python train.py --num_hidden_layers=10 --hidden_size=224 --num_attention_heads=4 --num_key_value_heads=4 --head_dim=64 --intermediate_size=896 --vocab_size=586 --hidden_act="gelu" --norm="layernorm" --norm_place="pre" --norm_eps=1e-06 --positions="learned" --qk_norm=false --attn_scale=0.125 --bias="none" --tie_word_embeddings=false --parallel_block=false --init="normal" --init_std_qkv=0.0334 --init_std_o=0.00748 --init_std_up=0.0334 --init_std_down=0.00748 --optimizer="soap_variant" --learning_rate=0.00652 --beta1=0.95 --beta2=0.95 --weight_decay=0.1 --lr_head=0.00743 --max_grad_norm=2.0 --warmup_steps=200 --schedule="wsd" --decay_fraction=0.55 --decay_shape="linear" --final_lr_fraction=0.0 --batch_tokens=65536 --max_seq_len=512 --doc_mask=false --train_tokens=155500000 --max_steps=2373 --dataset="wikipedia_en"
Each number is 500 + 50 x the weight over its row's rms, rounded and kept within 0 to 999. Layers, rows and columns count from 0. Numbers have three digits each. The size before them is the row's rms in percent of the matrix's.

# k: layer 7 attention key, 256x224, rms 0.119, rows 108-156, columns 168-223
# q: layer 7 attention query, 256x224, rms 0.118, rows 109-156, columns 168-223
# v: layer 7 attention value, 256x224, rms 0.133, rows 64-127, columns 168-223
# o: layer 7 attention output (transposed), 256x224, rms 0.118, rows 64-127, columns 168-223
k108 084:437572513539506376466508472549575529433526492545515551514518476520541569509445458472538523535523431588540508497542505452436499452546531531564535415476540454510482522454
q109 086:462554435561542482477467494605471508380564424477473490482465555515541502518467514576484557490495567439554515474475484526476470596521535523536483539510520500524487470456
k109 085:461495467434495438556524507471489580442467433515577491420538377511564368471521457558518516488468574430505549498484527454500491492471502498422577452514500559469506547561
q110 081:503450479490489562460627577534476541488520430517421448505479612491510534513596499566522608533485513502554482505531438480503454463410473431417500584530508493459607482530
k110 081:474558456529536542435500469518449415536543558486507484441533457433494511418563500523480442500498476477436650473491496490462497515528560575535558524554552545423442519484
q111 082:423466437491494436433499520467558506427502495530442497449461546541560438498489454516380450539531547561528491577523616519551523456533463464527473569455490494423498606420
k111 079:548479514545550482516617560512460541496463571497490546486536495530530573513474468564483523466463495542516487516463497564515519524497692488543565497522490468470413491509
q112 081:552474481562568488556493553391572547529527499593527485475511527474551597574479471474514407452485512506559460442471552536489509502548462542466460490434467466522560441535
k112 082:559521541436522553534464473430502491548406483479476562499512498461540423564474439543400536407466419490505534440527568439437521596481457545470520545588466446489472387465
q113 094:490438488567500387457498449459462442574534496447544479514487542528521491548561550550512544487527430484444593508564465483564458454501510479416547508523501519410513564591
k113 084:611520446625565521453511504488606590492485527547393475536530430402420452486491490460518445467625561483486458479536432520550488541571521532567500538533438529439446574501
q114 087:482558503435472565482603479491429537445406482381454490562514445477499454483523533475494513414486515496623483559485384467523538502499459461497490519479581479512510475482
k114 087:434546401605521488562483521567470493551570594477570572523516512439424513499451488526537522557510460487499577527593526525559536439481489541458526511478522534541509424521
q115 083:497512573517501512541412504559482384447455593460521468549512522431437411406433527462538532485449498499529555529487460507469569499594509426455434413409492493434483477504
k115 084:465541484495457544504503511529496552602643465504410568642471572398501594477586519504594462462520473606462530576498474488486545443487463528465449509457557475544531517419
q116 091:455549526517455583489499487531472509524527533490391545507524542524461490525502469469495516455485526392453530560462497436444413591489601449433514508532527559568517585417
k116 086:446500566524519552443447488474492487554484468402502471469408469444507514499524490558509530493493542517519463581511500538518529427487514481497531555449554542530430485504
q117 087:551487410518540514447474547474517521523493444516538531475523449511405550484407454545517534537504455521479514426463404587528528551488520454490507447417531482457423458553
k117 090:539477470429522402506487457465527497458486515521562439373500432584435525435540412497499585580456456504481488619491545504513567513440524501504498517544509495477451436584
q118 090:512455443466496460463403523513595502562515521442464543528541569578527483514436407416540526498530477452467511570559518519489533453504433528482482590490513448502482501488
k118 086:521459509455548487387492527522538488550447408626488526520497452504506480574408527444477463500506459523494436462527484545507494436505475515560483526481489461484510552519
q119 085:463532431461540511591529547490532464535577524450484518556409499454535477419513394560404385513530478498453500519511513571492465483510546464493482480409521540508553420458
k119 085:401534467510563514483408522532500478342437410451502532504489510430523496495487479515505523491490513484478490513490551558413530531528456602497452519554542542485586535482
q120 085:489461540509406486498504505495406485406530540427545505501532563537495460509492472469531426508593510401489553438496428499516434486472476486453463616464572528505542499531
k120 084:499478527635460524429526521463545401536464479512544512510509458565508478580453520432499488417567493460431540518517414519487445433553449486507544433469499574494457376491
q121 098:479423407552442545584486465548545500523442484504487535620450448533443513567481514506475494537496460517547553529376524422461567514385551475417512449446500407475539466389
k121 096:428522453535476510538588409551570456471508487483483438497521507435545462458550549494598561545548467518415524537425475455487555490385467471522617547515481540592467502481
q122 090:525514464564423465530479527523504473546420546484559501566518540466521441565541520542475421412490506493507518491518409558486498509497514404510418453516547595598509361531
k122 093:595579522425493449479454440476483534584514563514461443439528524443496439424525503479545547499497553529482481471545415431491439516520507497464531524417569524494530464615
q123 077:439385490472514464469574492538556486578529490492449475542501588504492521530485517464456591559513495526467472486436485518378473554466547471441458508469461487441510423514
k123 078:518565514592494526516519497498510544427476463442448623526460418472483512538529517532436401496579525497467490381505523566388440518471506574528552404466455497556460423473
q124 088:480497457490427500531405546533481454455548517468441505499464430485541443480581494524552427605529490446526476593453360535435619418447516584450607500543439519585547529545
k124 089:441546521496493487501541416549555434492554460520514567439467472526529462438615541557570482509489453463505491507532500459505565470465466448504584554545453540503410573486
q125 087:565494447532517467431534487463415512476541451449423506563497489553501533554530621513465468487532482508513492525487538522468491435448469574455541483569507568523451423540
k125 083:538484571537488551570474526539403538498491538537545523568542548451424522577475499539509479504457522450457481486458529559563492558577486498550515553476505552516540497520
q126 085:472509468601512612519493504534509468575518469505488504482487505488458521515468520545490496455465513451517554418518490505485485511526594515528438531529338535500483423488
k126 084:430566539526477494501536546507504528441458486537434447474517454504435451514532642551579468497456533581476573492459502500561530478445403485471559571544448490546555434448
q127 091:429557510454451557503482472530414473585436431427407510491478529504497552589512495492496583476462523563495451548529505475475488466523461490436461540521427599499588493504
k127 089:505519488564602677482520499592452483508512549461570436542567533400510459553551543476506540539495594580534577474527526550447411468433392531512569580520529494404515550507
v64 095:506595530548475517569540532414391613546459436494480572498443554564538515463447479496540527449529467456507396497538462513395548467508438470413470470473412415455460490552
o64 095:413429493542483460446494516409493472458529546445556418475485471462486453639654495499494523521553458567418530531508563461611536544543563548572558507454514628450550539491
v65 104:403431532486505466573470542534589606475447523615502473549538425601594458491458522488485440459485478486545508565599526479478543581495497517454548460561565476487604433538
o65 106:554498449488564460556583579447498389405535478486492574576431591483504525496456542468530397529535521449543521437461534531486400564489553498569495534541485571547435563491
v66 106:398438493476482460452495531522460532539504437559497576438499558511509532461467599500444515473430560509480568489512478483466529406473476497536445567558473460489504333429
o66 108:422465431440513405610513456540467568474600521431441522578388566559648478515490459406554553460496484474483491553595497474641423547592483501431432500497461465489557530537
v67 104:516514488433487506402436564536480542448504500490588563574507485497523534505454524460504474450464477433449546462533434488474530621547502573492575483502491573521518522412
o67 101:447470478461497452541483428564476536520574484514444539594474466453510500519546504507517547554514439486509460528539410419487373472468469530503501545501500535476510473525
v68 111:496441573526464451501460482552522490418414514508391513436460546486553464652621475541551529470518543479510544479526538441495513488466513471525488548592440475548531557467
o68 108:426458425521549501544466547521433525548441551470540504558527502584526536464465578530446535560544466477536436434539370459457468505583461516508578479532532519419518469618
v69 101:493487463524478437553443478459587397526578520573455479495470556414479444509438473553535555414518481459538508422445508516486489361500521536490512555467437511563439542511
o69 100:578540505470450513486475438479481519462441520416473442519547416589545609582518503526439448553525582503483478526547534509501469587498506482477540544681499441427584542515
v70 096:484553549504496555451453539506497555552536533491472543449489522528486522503487468505457553553458472477424466507566617485460458394527535491467628465441557509488508482484
o70 095:489409533487547446399526474443498437498461551540553569514475479616526544514518597477532487447458532450541559499507487557557602548497546486524503500513495503465523464587
v71 100:532447547439442444532535482490534539540565453461493562530474509460542473565492532488497504562503485513550515487646544552455505525466490555435565480553424475363480545381
o71 098:597492474503431483544489523463563445549416558589477454464480596516496481601469520492618477476513408542603483474534471517501542505543507462481488462427538523489549493504
v72 095:538419504489542484510480631553512481569537510478497544514452564552521513509351446528554492526438446663529475560481442455521576507452592468399453541617492526531424443492
o72 093:469446533506544522495454470470541540437414444581509472513475455507497491468551480552526547552528526439526555509542455509501537569509575557506522442496491465540506468525
v73 095:488529475488504481447501503499532420568497428486552528507468572388447633517572456495546513459426386532528479493531490543436499472445562482523544496442609469497494535419
o73 094:523486533539584559470501451516500590483531578573525505406471486586522513541526437512448539561549591471527496567505451508471430510584495524453454536540491531523486396457
v74 107:502477447547419614519508460562504465544442500457459524403437442490518528517604534511484475486490483511476416515430462420545574469492432561568451461510526549522481668535
o74 101:480531539530535501420452414463422414461547536444399506530563458538405485467473489510551472465545475542405489479497473500563483447442496474407492485618599497528517477552
v75 110:473427507510487571456519545485397564554462515350487586432500532489505516425515428453543504551464397515446438504568419474475488545546519585554562544530491512459426464420
o75 105:495522486468414375457606456617522549560526583477431474644423521430578548562548520538553459426517483486498621465595476583463563417524489513500516441463561545504459496507
v76 093:501462605616581564489523542571583526486415582525548606501504442508603590559472456515451523456573549494495547460482469533521465530490460422508521516563501528491434449538
o76 097:425476482500538477501535459516513512447423412533540458588524554444429478432573558529458597577483424452551449527579475404522413571418588610503459439549493486568572479554
v77 097:526486541589465475461502570462484423504462486516516523389461536418512465531488448571536462461471479469537445464535511489450487505528482515563517554514492548561582430529
o77 099:491403330551486584526527457606508500568463427441536437473527537543606508509494451589419572528597578501498494451504461462622533500473576452501626546547534509504472488492
v78 105:463506510488496375524409576531528572478413435552459451452565523435536491475402480452541567557479519491489490536522532497510468505435558389456454561458486492379544512456
o78 109:509453534448471578553478446460529459505514550519455529562452554394540617446606480473514448506599479435501511520453459431489480479593448449443493363524540521464455439491
v79 102:457521439484469464501539528520513572537496499503498504455519502428581511562431497420514621494487522482486486471553545553485459483499481538439491472511510484500527452450
o79 099:500572539590429430562522471602427548516540453499458516569466517474588447500611529621540473512466468505531559525493477518525538598565542476455501629502453522423448511503
v80 098:517575484442453496549582420407578428582459448510485506475551398521617554543492468529502491538526405535457511529487535531370478504504510540477440456455491496571557536515
o80 095:498533395607544484516598524524427434447487572420490507559512499558461479427529426467496497455450546463518492547505442508482510498445571461582487471453459574436517545481
v81 114:476547460450444380487604520491537488532503558430472551522523510428595492539445447472404533529450560515513535431518520486507464497581438535494524507498468513461462462478
o81 115:485502561544488577483496496569547543426516416446439438580524450535447528540564484522482568459430453453478434527503471500514477565494560454451473563535478520484433501532
v82 106:445505529471445438480549502451542422497529486543509551500513459483463490483526552454496550438461488588497510628496505593512556497545609504476497531540529467504527409441
o82 106:503559467544423582544521521486497619390512529515390506468403527539514451442583490538462557451487542473417532497446508413465556471554550484486458465444519526517522529473
v83 098:585549514518607556559483471431579520579498473442574486472547506686517568493448451421564499505515514539497464522501403518537571553460479509634478481561400504445506500502
o83 096:465467533547540497523565550534509532494570543600503467568535479384501450473577518434423493496516584485588515519479465490443498574456557453453475436444497612531499504440
v84 105:560477605482508467461467490580518577429533504476505519446530441555397500402555433577505460468578476448484430459523437507469491451525541446480562511431542478443419674418
o84 103:463453529492506468427535473529486453542499651532547583550527614528578584507551493528565522492480350485528478449482546470574480412455547565480447502510489584502471464527
v85 099:466463577541486499444517456459513628428551501507404540424541636448532456487466376498566522514538449495516426493482517451401492515461484557529421559533550521437480549544
o85 093:622589453436370449471499468473514461633511544545612518533577466528580572465637589510495637460459429492485459491512420521602473490468469446474570554501552503516461577524
v86 095:558504476433485507466532606550545496500498475521549456507487396533523501499431448525463475483475480475423484467592587565543456402602590534499482558507447416507451428545
o86 099:442504427557469462535521454550495520502569460580525460549510575520420529522457567535512520514536493573639532541424447482485539525525527513493456494500501451561539477481
v87 106:479530454466455468389416521500475442492431552394489545496446491425622530550532466498637493481529482522437586528513401461385510596559435458492536524505509528584501495435
o87 102:511510420551473552501512487476488472497545461437482530490507443544410385417575439508457459477572490519468451487518504565484468373560579505529532445417567442491475438597
v88 112:446508479552466358585564509518454581568515497511481493528580459500542481541589484527495490481553515540462592474500586522549449506570553484466427500546519580553611425516
o88 112:435460501532478463504505523479551519418481353536384513552571526501501426514460457505426448465531485435432392519504480440536513497556562517528471505520465494521538477478
v89 097:468560540418554535462501552526527557493493548523460547520553531424485412514457550499502525443485569369532469516401445484546529478576474448530516494599458499611605531502
o89 093:493487434508497461587537457519455627472480501400587511545521497488523500515535588582554484553535597574543441521463542535539536535442520490533551533417484487431453487528
v90 110:477478497411498560476524517491599589459527542506480560572471543591561408562441465455504451486507523496489538511496524561537513423549560482554455487538483508515509477458
o90 106:373423504519499507494523510486456475454433499485549490554542483468545531426566473525392527439460521319567508544412517488502447582482559543483544577602444508590482502508
v91 092:510433476468531586478560609559524439441505559461496393464509539532535539450498548572481444504521524509511590451554546520508451531461555472464516425520464554537512506488
o91 090:465554543439467419455606426561526514500585483465538505433560435447580586503539447544508480551449439502459571388512470466552520500511476503530522584536446420481519510512
v92 103:496467608531497489484595467551366589479551497455469484501550503426475379523441485559564419429468548559373488472559496465505488408453514597437455508537504525428600439475
o92 100:441448543503420394494457553472621462472499599438549535493552578506586547447476444477506528564477497478637510497542452540603493520568484370517394469495458423558470555554
v93 101:505585455597472589576479534515535474432486467459547503505482501597477408491445482513405579519548474489572497575449473508510388446475542530524494495519483448583470593517
o93 094:549399489405475434545507483413477569471483538537596567520472428502441513610499520455572467520477502519439480484496414425441541500466437515512536479524533468434518461496
v94 109:519431539500411487531450499549507510573519493480440504452586536415502384447517579592424437536468469402516478477552464526529470603513532486406564517456476526565519510364
o94 103:563552485468490510462417504509530577511522454502494486490443514538514566552503421377597498480547520586554541528557478377431514428479514538471547474490463501332416495512
v95 098:519493500514597501572498552478402529444595469497497463416475460527536481513522491551561516510466512480556476453542545493522575436449514499530439465441552518465621539524
o95 099:502497537447448508468497460538566502545514558481551483465516514489446480509538493455416522511395454493510508476559352501493422553545517435511432571575531522500408430555
v96 097:556477499468454624585433569482526469456448437469520549436473428481430468571539481555479411517573540468595506557525555479503464453556537530493499553478549569545572479385
o96 095:580491484468453526592515528490470451503452552615487389469539466623501507428489467495546547429527458410504435424516442398420495522466494510485590461550528549530509490553
v97 102:550439538525440510450425446572512544486523460535453487483429592536533588517421461585592426553436426511447508527584490508522583585359495519394468453450538488429556487572
o97 105:431594481470548514529587470394556479496403531471439470471557396453480471550478505384491609518513465612564492459524495456500471404509452469520448530537506553474460528409
v98 101:508455592483422467439498509501513518526385495543518524524536550443480486466517526665481508484476561501470493560407471519453528507414535530396465546445544430404484510499
o98 094:559497468545553516506447540480490485452521573461657508565478519538577516455417455445417563561519443442544487426482619530508414531497600442562480531548559566590522471500
v99 104:512570460479418599502481472511464497577464491467440546414460558459475533582510484546553483405470434560464387502459558432495459506516505456537567484548535496445513472599
o99 105:572412461517524479422501478430552448527486568468548559437470444501469471442518622460478508482575494518509501480500475549510472458462408424411531541487462528504562522557
v100 099:519534478501561510395498475457582557492529485485443449543513557524497529514550493486468533471478449502570504397445522501553570548433473437587517538495533660518587476409
o100 096:540390504432507578553468513517479505513514475591557467540538475492487469491551502394465481444467433417508577518454552385455574515417437435522452453488481520504507466510
v101 091:416448519507486552469587518507559497479527475518531530509463534551516544566516473458477512481612517496505512456534413510532427478467433467493509551418462474548396474417
o101 088:584392501458487376508564544583443485510497510514508536509486496605561516509476489510495604597457530483386537570500469479515426563514635533511517461479540473477547536469
v102 091:442518556447458525500535495552386601409428496414509511473536575460523436537434514515526451456459554527549453459576499508560532514527514426457474430509480480582505492414
o102 092:481498577541591403515540541433531535483488550419553504502538516523530526488511454432458426542410509475475487501481477429479379508439500599603541542511459456514522486556
v103 106:451486478548474464518471570501571459547599611550539518582538455521471450461464530408504534503516518510390571457311419515508477472639497564563446496471570468532514385476
o103 100:509481492462500407510486456470462488408394442540588432527456532528497546450474471561425525489516532495505460562475524561541401451480549534472389472526504491438445483487
v104 095:510520481496537610379468490521514576509500464468529508531446491523490523491482591510497444411541530553471555452514450501455584460506448477391536485569498389426503468531
o104 092:463467551493500535502536546541487479536392513471491608483524518466483427497520575366485460458479455489507586495589507448477488537387634591522525474431531522497471453434
v105 090:517511409465491494525498496438589541529495495429501536589542510551502498499520477540407507511477522464613498437535487519416488577433550472527571506439505411429454406456
o105 092:549495535514561512373572535478431470463499487446561495493490566536535499508530360413574497496554563498566444512487463394611479438503457493492428468471548533476447513502
v106 100:529466544583624410459536549561524516471557515497513464510497479487628561439514484479523598536439465491486460518565524452460539491580524509539457563521452490473483458480
o106 104:472546476477413493562531550522526509554505582545486514569526512501455518531528464517465411598474574506498540540460472572588401461565470517554541507555461481542495369447
v107 118:502500412514529498514507531521454436492587448563548526538468508573516548515537448466465510532534524475571559515532588452525376527563422490503521515505525551480454527525
o107 111:524543474421484553418504484559564491599495428591431559551554560510481492545511517455509600440484551529509528554453503538558555568433403533549509485552486418447515569474
v108 104:420464408483474420469511480564460558513484525475603538539593507527485508489517481512432576439538446525536468537527466528488511524578601480497487527532489482440563449406
o108 105:406476561543430490456528464522520536480554487434381540552490525537625499469552450532568439534600574450467534522559506470534597453498519528554507520530422625483475519452
v109 108:486458421397455498607570528523492569511480500460480581515510500561600525413515438511506558517513593417482533454524441511555484445398422497469518419620452410484371558490
o109 103:448385547588581437515540421480547521544499605499593443600494572499446457575589519481585430559450485568461397599507509518522432438556445489410490464462452545512607507559
v110 105:441342545500508471466593530517382497521445587549494621526527562495581412481513348435489492469435420511498409597602611479461530493463457481427453418484526461464476400467
o110 101:520459542531420504580514493451559468453461466468542532539479555460507521502537533599522530559590520531557503490501510520625473504523505472564555502561489554520567504557
v111 102:522436482519509552505493428529414560551513500421515552447435478554500497531461459476538577544471512503455476446468479501450479459504437481549520468515449441533447442397
o111 103:560528503519517539456544593526509495592514517464411518432570535497425564501456393568544557464508508548522502585541592544482416461461548580510500486446414512554487519502
v112 108:415393581490525508526593450482569587446487496482535558488532509470439502489525463529529512543545465555534442497520446505510541455423531533515428446552528531449524536490
o112 107:431427541491515476467434506482412505473536549519530544563482534542593488549602475512503365464495375506482500538488490451567475522489577463465515460531442574608522440409
v113 102:532460500482474525550562532479477468501573536515565556508435540513548437437484502456587551357475435438468565436529517521475526443545471523552472470554423411468598463523
o113 105:524556381514432439484457502472468500483476534553484507475472523489510561558443502520389419500587506519456539458432487535452513472471590459503476477459522564536506576555
v114 107:652408512510465468580549490503511431478568552589514480591496482553495519488581477531449497489521554546376593482513460567505525511433479553513482602436451527436414433501
o114 106:414576477538469549552537505470468485555506485566477510464531531489453491522404478536561533545444425508547495548512449468511498590515610508461524467372612472546524589424
v115 098:457524595475426532471475427523495540502491498432433474473505554554509496469544498523526493546528572526586534477489564614547511551475422605511468532503446502405552476534
o115 098:519508595514499480529453496417532510483559561530515625535517450463553483501610550610510513495581434547491495510516584479645550493534483421458475508512595530505540504580
v116 097:522541560530473534563423515542434468426483454437503523468559529458470506578487487511561517414493575533538516501456480421535441536481560512421475524546459504543562567449
o116 094:444510468440508436549510509433534434561532543536513513485490479557506541531458515525535357482569409472555438388527531517488458530468478434488515550492394582508501482512
v117 110:465459421523449607487492472501528464484520515526571415524461547468500561437431527450522413510491531437451524475555422452545491494554562451484496484409455548559439511451
o117 103:509550494481562489464489527486538464494493477473309528484427509569471535504427426429491501453519385520547514469473471577476474502510503467460596492488514519453520466447
v118 100:564539451508503471473469482469398534498440550468404441481481438413498513411449482455515569479498517480415593497504391532432577490393522583460445551565511501419546514521
o118 104:398593527568506480510409443530583430499522517459485555527526461414577446476513523560549606427489441546460480377573487564492476594609463395419473494496491581508537487560
v119 095:539492500511494508470550475440550525523523544541518456591445547511449485423589517510454505485557569452571426516440475554512473466583570551459576406493527479518466575520
o119 094:577537534457609453461464513481488493461586490396555530461459438448467461604553596470599513484460555533438527451473572488459535488462487510495440566541568597493513511563
v120 104:564542544446495487532487506420532490583441437460490441456479564514446475485417447494457537413464534533462446404429417422516471541512476521485444505517527462496514468497
o120 099:549425443516548451446460431470449584539597591448500529510559501512554525505506545405524484523447527471474457513513514548477608520355560450583448461483435535433450534425
v121 097:443510509543404541623510550485536403513587435535558502498452439523471478451468562467472640564529536483566587502449475558478506438450545549442547465578484584470547491511
o121 091:454542484555498527538452519439503491498499493522358479523481534544444549545458453568493415498456510543478400468556652500493494588530414565456460398530481418537445542418
v122 102:495527532513433484591505468606516534593510552458421450510474541476463447477497444540458584383496509507532454365519467545459525564443524506417497530547447474518578456497
o122 097:426555517498511545496453524330459470537532477478410529432526439452577555489566547477465463546475450446425412433550446509548537525515476472492479554546538557421525499537
v123 106:510460610559490386608538539477500516494463527523508454511563426535480503608553449510520441483642569491432394539451462452540511499457474548533493375587531457552523551528
o123 101:536566554445532577528513444430430466371529472580488479573567551517571516508504502498519518596452570540643513467518486503485572417513519491425556566492556406491457570536
v124 109:481556551490485520448465550524572616535488519527505455321498566441511478476527517520500400469459449436518438446470451527558498516524583575504524534478624605520477550461
o124 106:562538462460507536465516381453508511472503508488379489504483464430466487381555463468457498481465533371540519465559526443502482448459541450453473528595546525479506455514
v125 106:444441552509457432545602454541507527516559373505517568527473453447501567469520518461418468515527551495439508537559497511562502564520537416487476473608452489555464449487
o125 100:432557412527512503512434465475485512355588474549495465553379500528522429575534412552574545466487555484538473539483515477499624428564501548508459476499407493430469544444
v126 103:585460483481518449496462472450564555485452510556480533431513519525613505443581547513507428451475474366545527462430528549456483440629465489533541418472491497491509533509
o126 096:519576555460529482517510446599493555568528537539509466532554526491451539471527527437473586593548426532610469434595540463600559502474541487550507517544576523470486484493
v127 102:566577451493508460465445527528513569434446445466551432517463405537461440509517537456402422486498543452646564453468540496407483478450556479521366503493555503483544417570
o127 102:578471500474569579451441549519510468509538425588481435474499582473449496442502472473466589434462515461503491515468410529406510503531460488444532537580562487514405488471
q128 102:578448480427475498499536577442545524521475463487580385464464471414548488474528488513587528524490481469457555585468459504388521432558452574449496594493568457506489505496
k128 103:513501539502442585511465610403559575478447596518624525468442490451476412446500550498555536562507465493455494457501520475465444393446436437457562509471520538438497413454
q129 110:496560561473460514558493458449408558443541520504467472540432486518502462517601528535509561453436535493506520525565481524539592485480459466502518449489523416466480415550
k129 110:575486529515440489572518496435438604493468458527498502555445490445533482472431416527573416560502524464526471482491434524558567534608454493433455481454530465601460540557
q130 112:497551426487479511478550450630414445466404470525489443553441535490531623485502495436532571550476554583399450527568464443569477458472549597580489517550509521407543579454
k130 111:553555445483416496439556447594404566335475510559468466568563500539528514449544536551534516418498467529464527496475508458503501524448399541542459549478478553518592529440
q131 104:550415570453555476542535413510516489508433561523574514588467532458548480477485536582419488550580574528561432506523400450519392566553563461436444454527562489528456426561
k131 103:485470464470567499524513570531548474524488534436466522538480466491604504562479442553555491535535493495496505420457488488526510521423549483438572403462510443586504420490
q132 106:444588564588621467538459461502494512506534458503473528553469394481546505486532475341404402546403520455449518526541543522473429521489513468538543474533529580464470455513
k132 107:478508598549481382438445454505521459493541474557425467537508455500534499388522433393392468520485565474528590543508490502625451525563527459589624534532526569490529442533
q133 110:524497552523531505481515477569438512518519429474489527499513505482459456506497467498547456546423502532491519578477590467526401513461562503521421450549411533498510482416
k133 107:435549566428571458539515480539559537541589609508535499496466454434397479518460522558694467441466496496473497567458598473509521462430553544546501494439438581537451489398
q134 107:417524537546560547540531494411541488459468495366558514476453415528359545517483435530437492543535388507482511441412508414489533512538441479495448481444462476522540421449
k134 109:575518582551516452520423492461504470428577443460598514486473434510525525454532375547505434479412449536572527446457478534564505516496493534550473522500399509488508457473
q135 115:490503556550526457528548519522519480457571492542473630563453409443455536506523472531461489526487493510470467508489437526490482467536423492484609477525554488541466378491
k135 111:563421467499418556452467415516459520544575506492434474481552425494523508580545499547566463547498477536484502432500486562513512362553476420477531423550550515506440524568
q136 103:424492566463502511587466464482456496487469514515412411585443516556487531481454538472620484471588460529471499553446509512542593441452512468522467493540482421440434390452
k136 102:402571540457501561550448488529570439435496531548490487554478476484464487540512525559555485491457512527552510419487517456563511408558478518516516557538472413574486405532
q137 106:454484391503487394477471499569484512551550520442519529516406567546395494540401407477431478396515458529442517537480521441479517424447490479603512547499504574458503455489
k137 108:500453455415549562573535534574587496490547435515437496522541542595442474550531506470427531421488470412551554537459524446495478555392478575613471467464553501520446571513
q138 103:519542505484524453443588454545358473552490462460513468408410559518432441503493532497521456558499467479592508540427501493532547475497529464447445446380479478573483556514
k138 107:511486533540426434439503439553506447440492492474571532487431595459477507406553433489559394508464557523520488536499480554497534413440489514495589431395591555438515467514
q139 109:598531419441490503595569500542504481547476477497594472442528470507433460483513575501537460538505496526529482518492416521553527576505554456536522512492420588414508473571
k139 108:472510401522489355513498478497493502471484470522518508523521487529480454446468575623540514461498475519537523509507495556559506571478585435507521580476410501447532510519
q140 105:491568585550525480507534496616480490411498454489465484486495446531472484471429378555538432500517455438559481538524399497468562584486524446476510425528356484529440457484
k140 110:548578502501470340634536493555470464447530436432464477458424522531500473455543494545444543545519468558524433491520413494440521584575543526583546520427585518476525472551
q141 108:456529586472469523416537539476483497527525505485471477570545535484510428539499497439514467510453415439507594498508483529607468415496497492412477511573514548565452501448
k141 106:506511525447479444487580580531536537498524486460568412455509506497376469496541501497518492485481490483490577498557485426555494410545422543511386438565561566543487479373
q142 110:462445569420545447459447450522502450487580494612446460408582535497525524452474440521513554538422564447464402562537505432419432434510476483486410533510415518519518506480
k142 105:505557572403483552561457480526556514492555529527487454465582536562507579468469414504454521519543571501523460551579473525419530484479493433520441572525487403468430473495
q143 108:553469551526433414491491534439436581577417436468469557470492470362459474476400530530534586486565541492508475542491447519527456475500442538463542512471542550555489399549
k143 110:460459488468416455510545531502485422602497492478542612504494535510549437471522491562487562535536486476493643541515488526553469481565525510448487507450539481493434494441
q144 114:485502540510583537614451479492504447482476441548467450427494526547502433494530517454500554517577442517522618516498510541435480474585464496589512518472493609506495596466
k144 109:477584570550491490447465567569518493504572440537487485476398503604556539510552513465451538466574493419478553464442490503551470416492388457498448449422474500526471473404
q145 111:531408420554502481570600400481453498526526612517508587529513482473492515598534457473566525382563527397501554456375507536447528491577509406409513536554547382524494536494
k145 109:509522431545469548522565463431421469504483569396455504536533585499459504437566534343575414440542490450540480543492517484564375484496498511515487558524549476485483560445
q146 107:494561508444466519527538516521556555480563613510522369497574542511495499475485494528516536558566427510498445519507634555533443546577479457399463490522591432588415537523
k146 108:498455485528551479417440553533563500544383484583521491418580525532535524498527417497580525449518506464538408456526612502557560483582546504423428484607584570459433509574
q147 108:490501430528514499537508430443495545450422433529531580527447536436421387494450525492578487468446550501398432607559444512428480597558484569471534493451513490514494510425
k147 108:506547552555510535474422497544523584480451436565525559448512533506490388649499444504505505546440519524491473562481499511420461600517447509555500447456484540408469448545
q148 105:499553498447553503570477536470536484417572474534462562484550575373463414457486525516524497497501446550439507419479540462439562470539530528526507438485575477560491514562
k148 103:514425535493404573511375545535511475397467544562471533541456436436473426503532472493432497566463510551544431492460551572442533592463565502557478519441484441498522574415
q149 107:434513409530487423479523444515525375572522518510584557523582478473522403491482499526499523505430507501549495435444505536533396433509505453511512505546484464547453471469
k149 107:452578496551510431511442445540460480517466548499434491516559533475509482509378429506502494509474492504510471475568484568479435538451442555522478512566464624516441486497
q150 101:508500490531474377461488535493406508531575457505478518476532486552524569543453495411551467542619398498486457547478540460445406466455486507463489541581525568465531408556
k150 104:466555513527406482542392550537480513532494485497575461429564553528543575462499508363594465617558536431518496494615473563519485606489475525525563515530533433402366506484
q151 103:500609566526550414533472469583554461530466462556484587440497502580522370510483418496515528521519589472475538567489474586465495399542464548503486487529461525451429449462
k151 100:509473554539475479504465520476485541537539464565404494457537514517471474510430517438535543469427504442511545476487437536517465500485493409480616533516484523585516483523
q152 102:479561457464477480550522519524582505593419455495526418502550493431559505503566415474458465559567538485476485445486522434543556547492511433528437507507514558551533444472
k152 105:543505426466490560455515503462509502476422552476487391518588561617565500487458413520430618457467514489463529576522509454531553513520485490539510509442440491488550506454
q153 105:517539437462475510441485485526487519440492552486516468546464570497520501595498578559443452491413587462562514518463619473486450475438588474467504467441535576436570503396
k153 105:551560475525426580544557452481461558537524468513628454526425626455548499450518497472472480549440536477480574530485501405524480485473488534519524507469506486553498529485
q154 105:565397504548517400522542502540438502587451584522524421419481476554447582381396452498435361453519479446528512426553544437542491489455475437463546484590514489449473490485
k154 105:586376495486500488485512580472563403511439523489501496418492539537405586526522442447506434426558534392505531375546481553535533520490430551560523500616473478472443532470
q155 106:522556442506443532523494464571492534520430466452438501480398439491407366472449584464447585400461478527485520529479526489423557495444511544509529527577470487559454441412
k155 105:565492450532479483518518507579504570446411434488470505457459443539431499428439567449552535425450552442417527583530433509486496547502569534513467489467452531525517473459
q156 097:430509507427393491537482444413465508419463584507488416464496496493483468517516460475511520533461461451429401476507554483548537478484522522433529395567410455543509437586
k156 097:553507484516457569604432574429490397500467618428490586508585433516494601536575514520428496538490490505489469479483518484477448552514497490466542493510527490471495512551